Weights of a small GPT-style language model, trained from scratch on English Wikipedia.
Size: width 192, 3 heads of 64, vocabulary 4073, 10.5M parameters.
Architecture: value embeddings, skips across layers.
Training: 430M tokens, 5674 steps.
Each number is 128 + 24 x the weight over its row's rms, rounded and kept within 0 to 255. Layers, rows and columns count from 0. Numbers have three digits each. The size before them is the row's rms in percent of the matrix's.

# layer 4 MLP down (transposed), 768x192, rms 0.101, rows 238-303, columns 48-95
098:155133123158126096089133134146114129103093152115105131194143109137152085140077151120105125091151127113106131136145135128133131097075129128173101
098:142139155136098104135122102129093073142139137136124127155111160122095093156146095117168117128156126101122100161121149178144157168141101122150086
087:079166138132123124145146129134163095152127093104213155192102098133137151108118144126112113118166123120125151137124168160149157106135170139111145
088:129098152100124115098130112114092187096082133145104164107130152135128091128133104120132129094143136130107125173135104137136158123135123100101130
090:144106104113150143163150145110171174097112093167081146131145115115122126168098132138130091093124173128090090118115143135134117088146102113121133
098:096120110119114128116183142162124110098111127069083107134139092115140121131099112099144157166199164079123140122124120178159145137108126140172117
097:142150142137107151122146133123158191139124108127108144090159118135136131128085163081111154110091162150129127095138128129119146181121121145147101
079:138121191107139143141120114108147107170129140118173156137132129127159150113104154104148123132147116123119131081073142124129101113141148109112105
098:142157107123125132170125090115108129095141140104176096149159133150113127121122128166138161138101124123159119131109109102116135130127143065114107
100:124118133073111134112118109130136096149152132136126158173153151187138076177150124123123143115116136102168159104146114104109078116125135140145104
101:137134142068109091142087156123139121158097133121131129121119124138148079149140118140130181140134162096128118155135132121140132165095149145112119
087:138148075150161152135104105130136088122142099117117133147142110130111132131122124076148135120101132125129153131144075159100144132128139131137097
078:099139147127161064106124147151107167109137145137135134137128148118121109117132158120107103133127137126126142118137118130129135116124146144155092
116:156128094137115064115116118089116133104186135134134147137153145123109148148110115129111119132107139100154145146132108160151142179098091116105136
102:112102116149115102075129123102132091139128110158119114133151149101139116149113077115102121110097122134139134137092136114153112134142090140102133
104:119132131089152155103133154135134142081117145089091112160087122112144156125143145184098155127115116127086083112147127142142177173124199153068172
100:085108127146124201126120161142163117118153123137090150147126116095126126156128082106136163130118113142136117148194105129128165130064142119143134
102:129150171175168137188136152148102105131115153107135106106110169127106079119133137151161128172117129159093177148123143113133099124131110110086133
108:137104090131094097149117123125131151126125101117149112126116104083124089100153126142105098118120082103180135136109085103141146096120129085141138
103:136110150111115113128147165108113122119087100111109120090107100137118153128115072090186080126105103130081128141088174123133126158172141107148146
107:181106159156094130158131133104082110114181137104139153126119184116143095143158087165125154128104135134128140112159140143163167129098124092102151
106:131091121120142155099159162129094129114146117090138150136152100117178156122174176097121154079084127089107109117077122148137098158140124134124120
105:135077167142136128124086116111138162096134130097134124143134110131133111136108132115160150147130165139108098108170148154148127114138147121071112
089:134111171122169094164140166139113154104121124130149149120143121136083122179120122136131124133153117109108148123103115166162125151139152138128112
102:140115156123166096123163144120138106093132134168134139142126117148137133105129103114135124153083116127136143165112102158125127128076160165143165
105:147108165149143158083105122161125144080155129183160139112167149132124122131106136155148142129121161154148125119122096110170117095161137134108136
109:193141143098131151101139136170184145156147133147113134148122166144150107147165127097156115148105180143114119119115148107097132127146110139119150
087:154096139086123137135099100086139116150151153103100129133109155123066099106138105140164098120134126132161106105082103166114125120149101117120148
101:139118117092169121151111206131140101128116121154115134129120141134136122124098090127115141100142134138112158100152091139133130180149157154128092
092:126136132129106111130129077121141150155125179163105185155113131154161146144135124076123163112097144134151114177105126138131114125135110092077132
106:137113114154110099134117156138098155133117143164124125124120148165079147159148158136134098086135167162123141126141131126148135158139115096133111
090:132112120137140116134112118137134102153141124093150187130103162168111176156137162189142120118118125110102155096130093166139161124087102147110123
102:135094077132140144134115161112095115130116091154105126083163145107144094129106157118135142110148147108135163093125127156135168107099106121144135
098:145091119148099117128164147123068123126104123101101153111151136152093120113152111101118126139088124104095153118129086120111086115151148164117148
100:134133152130136079146116159188159153105188115118122113177123117116116148138103127099066127143135113152070137129101152134154108144110158134100103
094:103144132118144103124094124142101136129136132136163127114105164138084164166139140137122125102107151144115138111100112139142146091099082153139149
109:121114150138122091088118142103131131144099165098082083162084104147105149157169105103132109093116128133136134108090120125124123147122110123111106
108:155110124113133126111133153143124130108149125084162105168143159081145141134114124079138183128134124103145166154124125130060106124092089126159118
098:091095118139126177124150132165111114155167149106127074181128103129145160123111128099135175098121142099134122164141137105122130132144167163114087
114:136125138127132129116149135178121134172157119154130112119169110143144115157180161176079114126160143145132125126121143131171135171093116109134135
097:125133118134145098158131129127133135105132100124138151107131181080118135142145124103197128133097131102171128140109083110098117143139096118135106
114:142146137157074120150154162105086089120113075122147099120150130079126128123146125137099103167114118114111107152101112117109161094123145127111117
103:159079106081126172119108160126144138139151155136146115122106101118153106139122161127132129072158111090097091173135138155136149135153086136136099
095:169140153100091127129100135136088145147128132148082138092159186160131136147137127119124161106121117087091101141142169128146090122121115113125120
076:138130149107136118105125121106095131154178110118138135120109149119154116094135132129125106137133102148132111138137139097128160124117198141122063
113:137107156117148140139104144157091090146137122189132105121135117129140139198116116133150140152097159096128160157151140129142125126135050181139105
085:129094113095147156147144126156114143127132142112066135115149152147129129158156134123130119134117149158136177130171127102101156086154144145117115
093:100133140138102128109157127126127193123102104143087113121112130179159156130127127106127132129163116094152140118122145147111107137117159089132179
097:148124115125098119124167074122093120104114092107142189094147126123120137127140096116152141122146129143167066139121086117098115151170164108109091
098:104142117148130133110153145134155109141129101099143143112130134121139133106127153163150106096160144135104111110099121103103104152146196110128138
104:126127139133146167153143123142075130133163143124060164128123136109142145102132105102080129180120158112144142132160132143114134119139097116131076
102:122141090135127170140149113143123133144133114110130120137124109115123118143158125123116125116135179138141147098106139148133173129106083090135156
077:099141103125145133167086116141121128156144129160113107123159120092119120134147132131129103135125194120119158149085126125107188116159132084131119
110:143144142135099144102169114149080126127126143117110067113160162067145152135106106092114139135154131140105143117134140117116133115111116142155131
094:136146151112126089106142148187146112135130112094113176159071142099148112120109126123127109166090099137098096112168129135126153122109152115172089
103:132133149121135107132142118107167142124131126148148116084159123151122138107165167123105090148108139143140106116099121114124100104100122100124090
107:118110148143138143115171142162119143135172117172092132115176148163146081133098179109102125130167169134117152128112133128108140141126112113116143
095:130101130108127123163121170177112148167141130112119111160110140128110099128143156085107139123120150137136114122107096135138138099129133095092136
099:118129126094119128139128164114126147148143119149142123124113146158077105102156123111115093095132144115111115160117139130077144121131107130151125
109:139094092134114149117111138110173105096083116129105148094119142107090133130103105109092152125097116137143108127150163144131129137106142141115105
100:122121130156133138119116138143097132125129095144083141091159122121162115179170146127097108095147129119122095070141149126156137150150120131126156
105:148130157135171116170106129117119116071140123119080212109099118105108112162143100120113133125108110143134161128156105108147162150091142133139136
081:121177158135146130121115136118100159097113131119128177157146141143157142118125122125125143121132115141105062130111089102111126140107165125153146
100:142155164101154154162130129164153131178094122143102105142105133139118122133111151112108123117113132101113100117162126106155111162164114092154145
091:133106152182157129144123110137150137115133123157133120132109161121101088124136103160150146111099119122111100118145082091148119154128148142108098
097:113140106088183170126204151141155094117151128149118109155128162139123159143106130115112170147117122137141131125130107097139101086129153116119148
# layer 4 MLP up, 768x192, rms 0.0991, rows 239-304, columns 48-95
101:129120108097127136101107146101108114116166124075162150102103098120155121099106096157132132116166103107145127082145158103105101097121142143156125
092:138132109163125095139156118093163123103138114071151106148133131142100140154138119101129114155118120114140145115109203158140106089150102122118150
087:196124151158145148118152097152149155135108125129109169129123084133118166100152133146121071156113148167116125137111115104122128076143157111114128
098:147122127121105102154177095121136154127147146148134085131143131062167128100144060121119098151176112148168107145125151154125090092163123121136148
104:140143120103173100118156095122153117118121173097106045144115075123122134092171140125147126116139114154117113128137154129112152129110143119174124
098:159126135127134132156144152185122121109116117073115126123156134082123172115139110164135095122111137124114101189135150105124069172122101138160137
090:092165128138154125155089067120152133153173124143123168113124079131150136131122105125105100117148144126154127105096128135150109144135121107133143
094:115145095140149104098150155125108134166098126157096133124140113136119164133147109099101105126176169113097129133150137133144120124097133131156134
101:152122136139153068144146153165162132127178146139194098133091190091118131143105117202115168152157125133136160134133117077133110114152151139115127
109:165128084112150118132109099146138128078141088142161118074136103160128128146143090157141136122127151104133130136136146145104122161123168175112162
096:117116070130149120129114133116139094155083094117131126127117129152105131120137083119126096088109129115157100128142112151123115118153171154140144
089:158079153137154100142106128124144155113154140117135154083121078137098157083129153155123161138161128122158109154128162149131153141131113104127171
105:133171082182132143134109099078119127120150159103122141136133123143151178140100108161113120161145116102126142120150137082143141139126097093102138
103:127147126113142144150130125138166110113123086123121132122094118079147118138144147158132106118162150117139112131109131110132113186174111159122145
103:099169126140134129108131106126144157071147152121111103099103120123119156127110149155078131165126133135071148097146105121108117096145146143101162
100:139167156122140120128168143127110088167126105087177113158074089108150122130133120153119127147156137119141110126132129076118106100173138137125111
095:130132158179102140150104083120155118154142131103142128109137102103134159102151131136107155112109113101171118162112121135119121155124141150107167
104:094146121156099150139167081122143122145125144135109083125147108142132147104129112178127129133150136108098150113121083137130144106138106158179089
102:136150121170141152113132144153101118147137169130129087087112130111134134102120102135100140146134128120119117133130153117156097117132131119128150
108:096104128146134086146145119130147125121119162090120158130159146115115113139127120132104120155144135113106174171127139128090124144146127170152103
101:164127107134108110117158144087104076093153158118152156129149132120151153124128140170136107078160092139163112135157156116120140135086146164164147
104:104124128091158081133080107173139112086134118159124105138115082082116162146127108129112152142129114143134126113162164141152125142132161132112115
098:138167113146157114143133126120099116128181129147147107161136122152171133139183137169141115098125130090153083151154178141121100095118140145171134
095:137096111087130126178135126114165114101148104121143068091131114117121143113135104142089099114132081125120130149141150115133107091168102122143126
111:109129116136153051127154116151116174144132129163122129129134111134124141089089147136103147141155148106118160139173158093144106134158096117121124
100:129143151143126110130147140126175085101164080126139122143146133149133157107166144092091082151133114115159097112192118101100109138162118129096164
096:100152069122144090131108094118128112118142158115119100107151145132125146120136084123124098136136121071113118139151169127145132098161152147176119
103:186118102130165160134141140111091139111117136114164084068104130137116130102111121128126126125152200070115105151152169099106137134134112138132104
091:112096129135132177120143130100158117098116112111189137081108117132108116116126114124151110155135071152093125123149153111121095125190124160138121
096:109122135119119120147107119120177120110088181140124142081136121105113181086131087130134107158142102147165089146123118118105128143104109130122147
095:132169095121146149135102093157172080130118151104096122130123152165082127147172120156124140125115127144098147110144111135135133145145135115116135
101:121119070148158152108113113138137101169114095125135095146081090119151128086123160085111138130113140137102101116099114117127139083131128149152171
093:140127145148096131152152132116125104112160146123143144112132134067145118115093136141129142152121138121160053156085153125160075140150115141129110
105:126110170125123108111176106129164134100136143112110166136079105125128143148130146167109140138173096133152108110111159134124100084126124125140158
102:099119106152102115120117100132144116115151129103157068146103092090136130157148131090091100118135143164159102149110138111132107119142117128174158
106:160110134126128118120113141153128127154149111084136116127111113117104155105121172106159104113147163131103139131123159133109106086143139135151115
094:147151107132116098151112057132087161121145103079125164148121126105130119142154165158109116148101134131094126158161155148079118103147137160105114
105:110138144130140098120164120161082140130136132153097116160111075134171138127162154194112106135128121106136116115191163149130104095124110109134136
110:132119097116129136133180123130130105134119097121124074147109118137217157126169135122114126149114087114127095175131151133126134157150133118171098
094:106148156145122123120122091102113137153115152130133117160128074146171134136130124087108118118167111130121098134157152137105072130132146107120098
105:146130057132086140090158150158156114097106064127122070104112118142110114077151100130141147150126094140187099110143128108135099103121109129152129
104:109126094202132110170105167128161149114172120121103141139099119083144137082109110146103129165135140108114134142115134122105155085118072108132093
096:089138102120097107148126110148143157135156148135115145117168115095142131139129107158178115163173145126112112155105104131157156183127096125118122
089:162107109112118117135116116129125132132141185123146119120115119140117157094124105128110152121111097076075093152176093118111114126144135118137163
106:098128127130125113127163112193122123116122103155109104157101126102121109091110118147081101133140143127120151120120112121111122145134091138143091
087:133140119191137096064119131145116148109110114104156101103113096121093113137159107143134113125137104132105109136126124103098122167144133095136103
102:149126122126110089115174101136139102120148133130127157095112160149132120119136125133126110132132143140192105142097162119076111179121156138148148
099:144161114104112134150148120172101116169167126108138155128193149141146119137130118130159098160130162118091071135124188104124125154126145103164149
098:124141123136132148081104084141130108107124081116160143125129088146182142120134121110147138118149135125146114125119131126135126116139098144125134
100:125173138111118132110123117136099132155170075118139104135132125116121149098104100159121117168141124157107141181133150106083129130161111096153139
099:136171143143109092162140064128157092100140110127176122127123103143166150096110137104123129130136127077125107170131099129135161154116119127150106
087:163107132129155148139089139118135144168119092082166104127094086147116161083166150176157132119170141126106126123119136127124128086121086161120137
106:124101105125104097135132114112115083133118114135155140096118095114079159130127082136126105117126099070123117112135108103081101140167167127120132
097:150111156164176160171169101116118152134100107170155130115100151129134136153161129156080136166122122105167152143134128111118139134133121144112154
099:149124152108091134141111106102108146156146128096136178140184087170105128105174151116135120113173140075111151174130146121103083119120108163132167
096:119148095135146089134125133124095118077133181120121081091114127147160127140133116110124132090134138137135150126110120156105136162141095118162176
100:097140137099154125140124111195161144153154132106128101146115133161121148108131136132062135122092086151116136120119142102086101102139120114138182
101:126122141127134119115136144123141115101164143114137159141116123171147118150176165124135128116097134088091122146156145144120079113111119121158117
102:113104117114113128133136094130169105152130143084111099130096138141134150145122149116086119126112149100161126097168121115114109095198103117135148
108:154137139133111115165173129145113088120176132159149106111143125125133093122172165131109065145119126139126090109108154121136077121163062142127133
100:134125108099128148186149029165111080133144191092128123131121118134154166123140121108120081117148136126079146107081166131129152099148105145109140
087:127111130089105083107125127128136113106082107096121068114097127100122130122134165116142139129152140081156139173132147146135137117162116133191133
104:168154146128111132178138108130091110148157114130175146122093129158110144122123129171081118156149144119141089119109153132122079165154112110137112
100:092153122139105118137103099150141103148141101126133127083139137072126117156110076134137098097120101141071111116121117140104124139145148162117146
098:132127129146129106123108101123115143127102134109157111143077092080138101147117122110149149131104092142115121137098155090095066129130096169149103
107:161120111120109151160131141125131109116183134165139093168133114156140163125122118120115117152133123096143141172168145127163115170171102094140130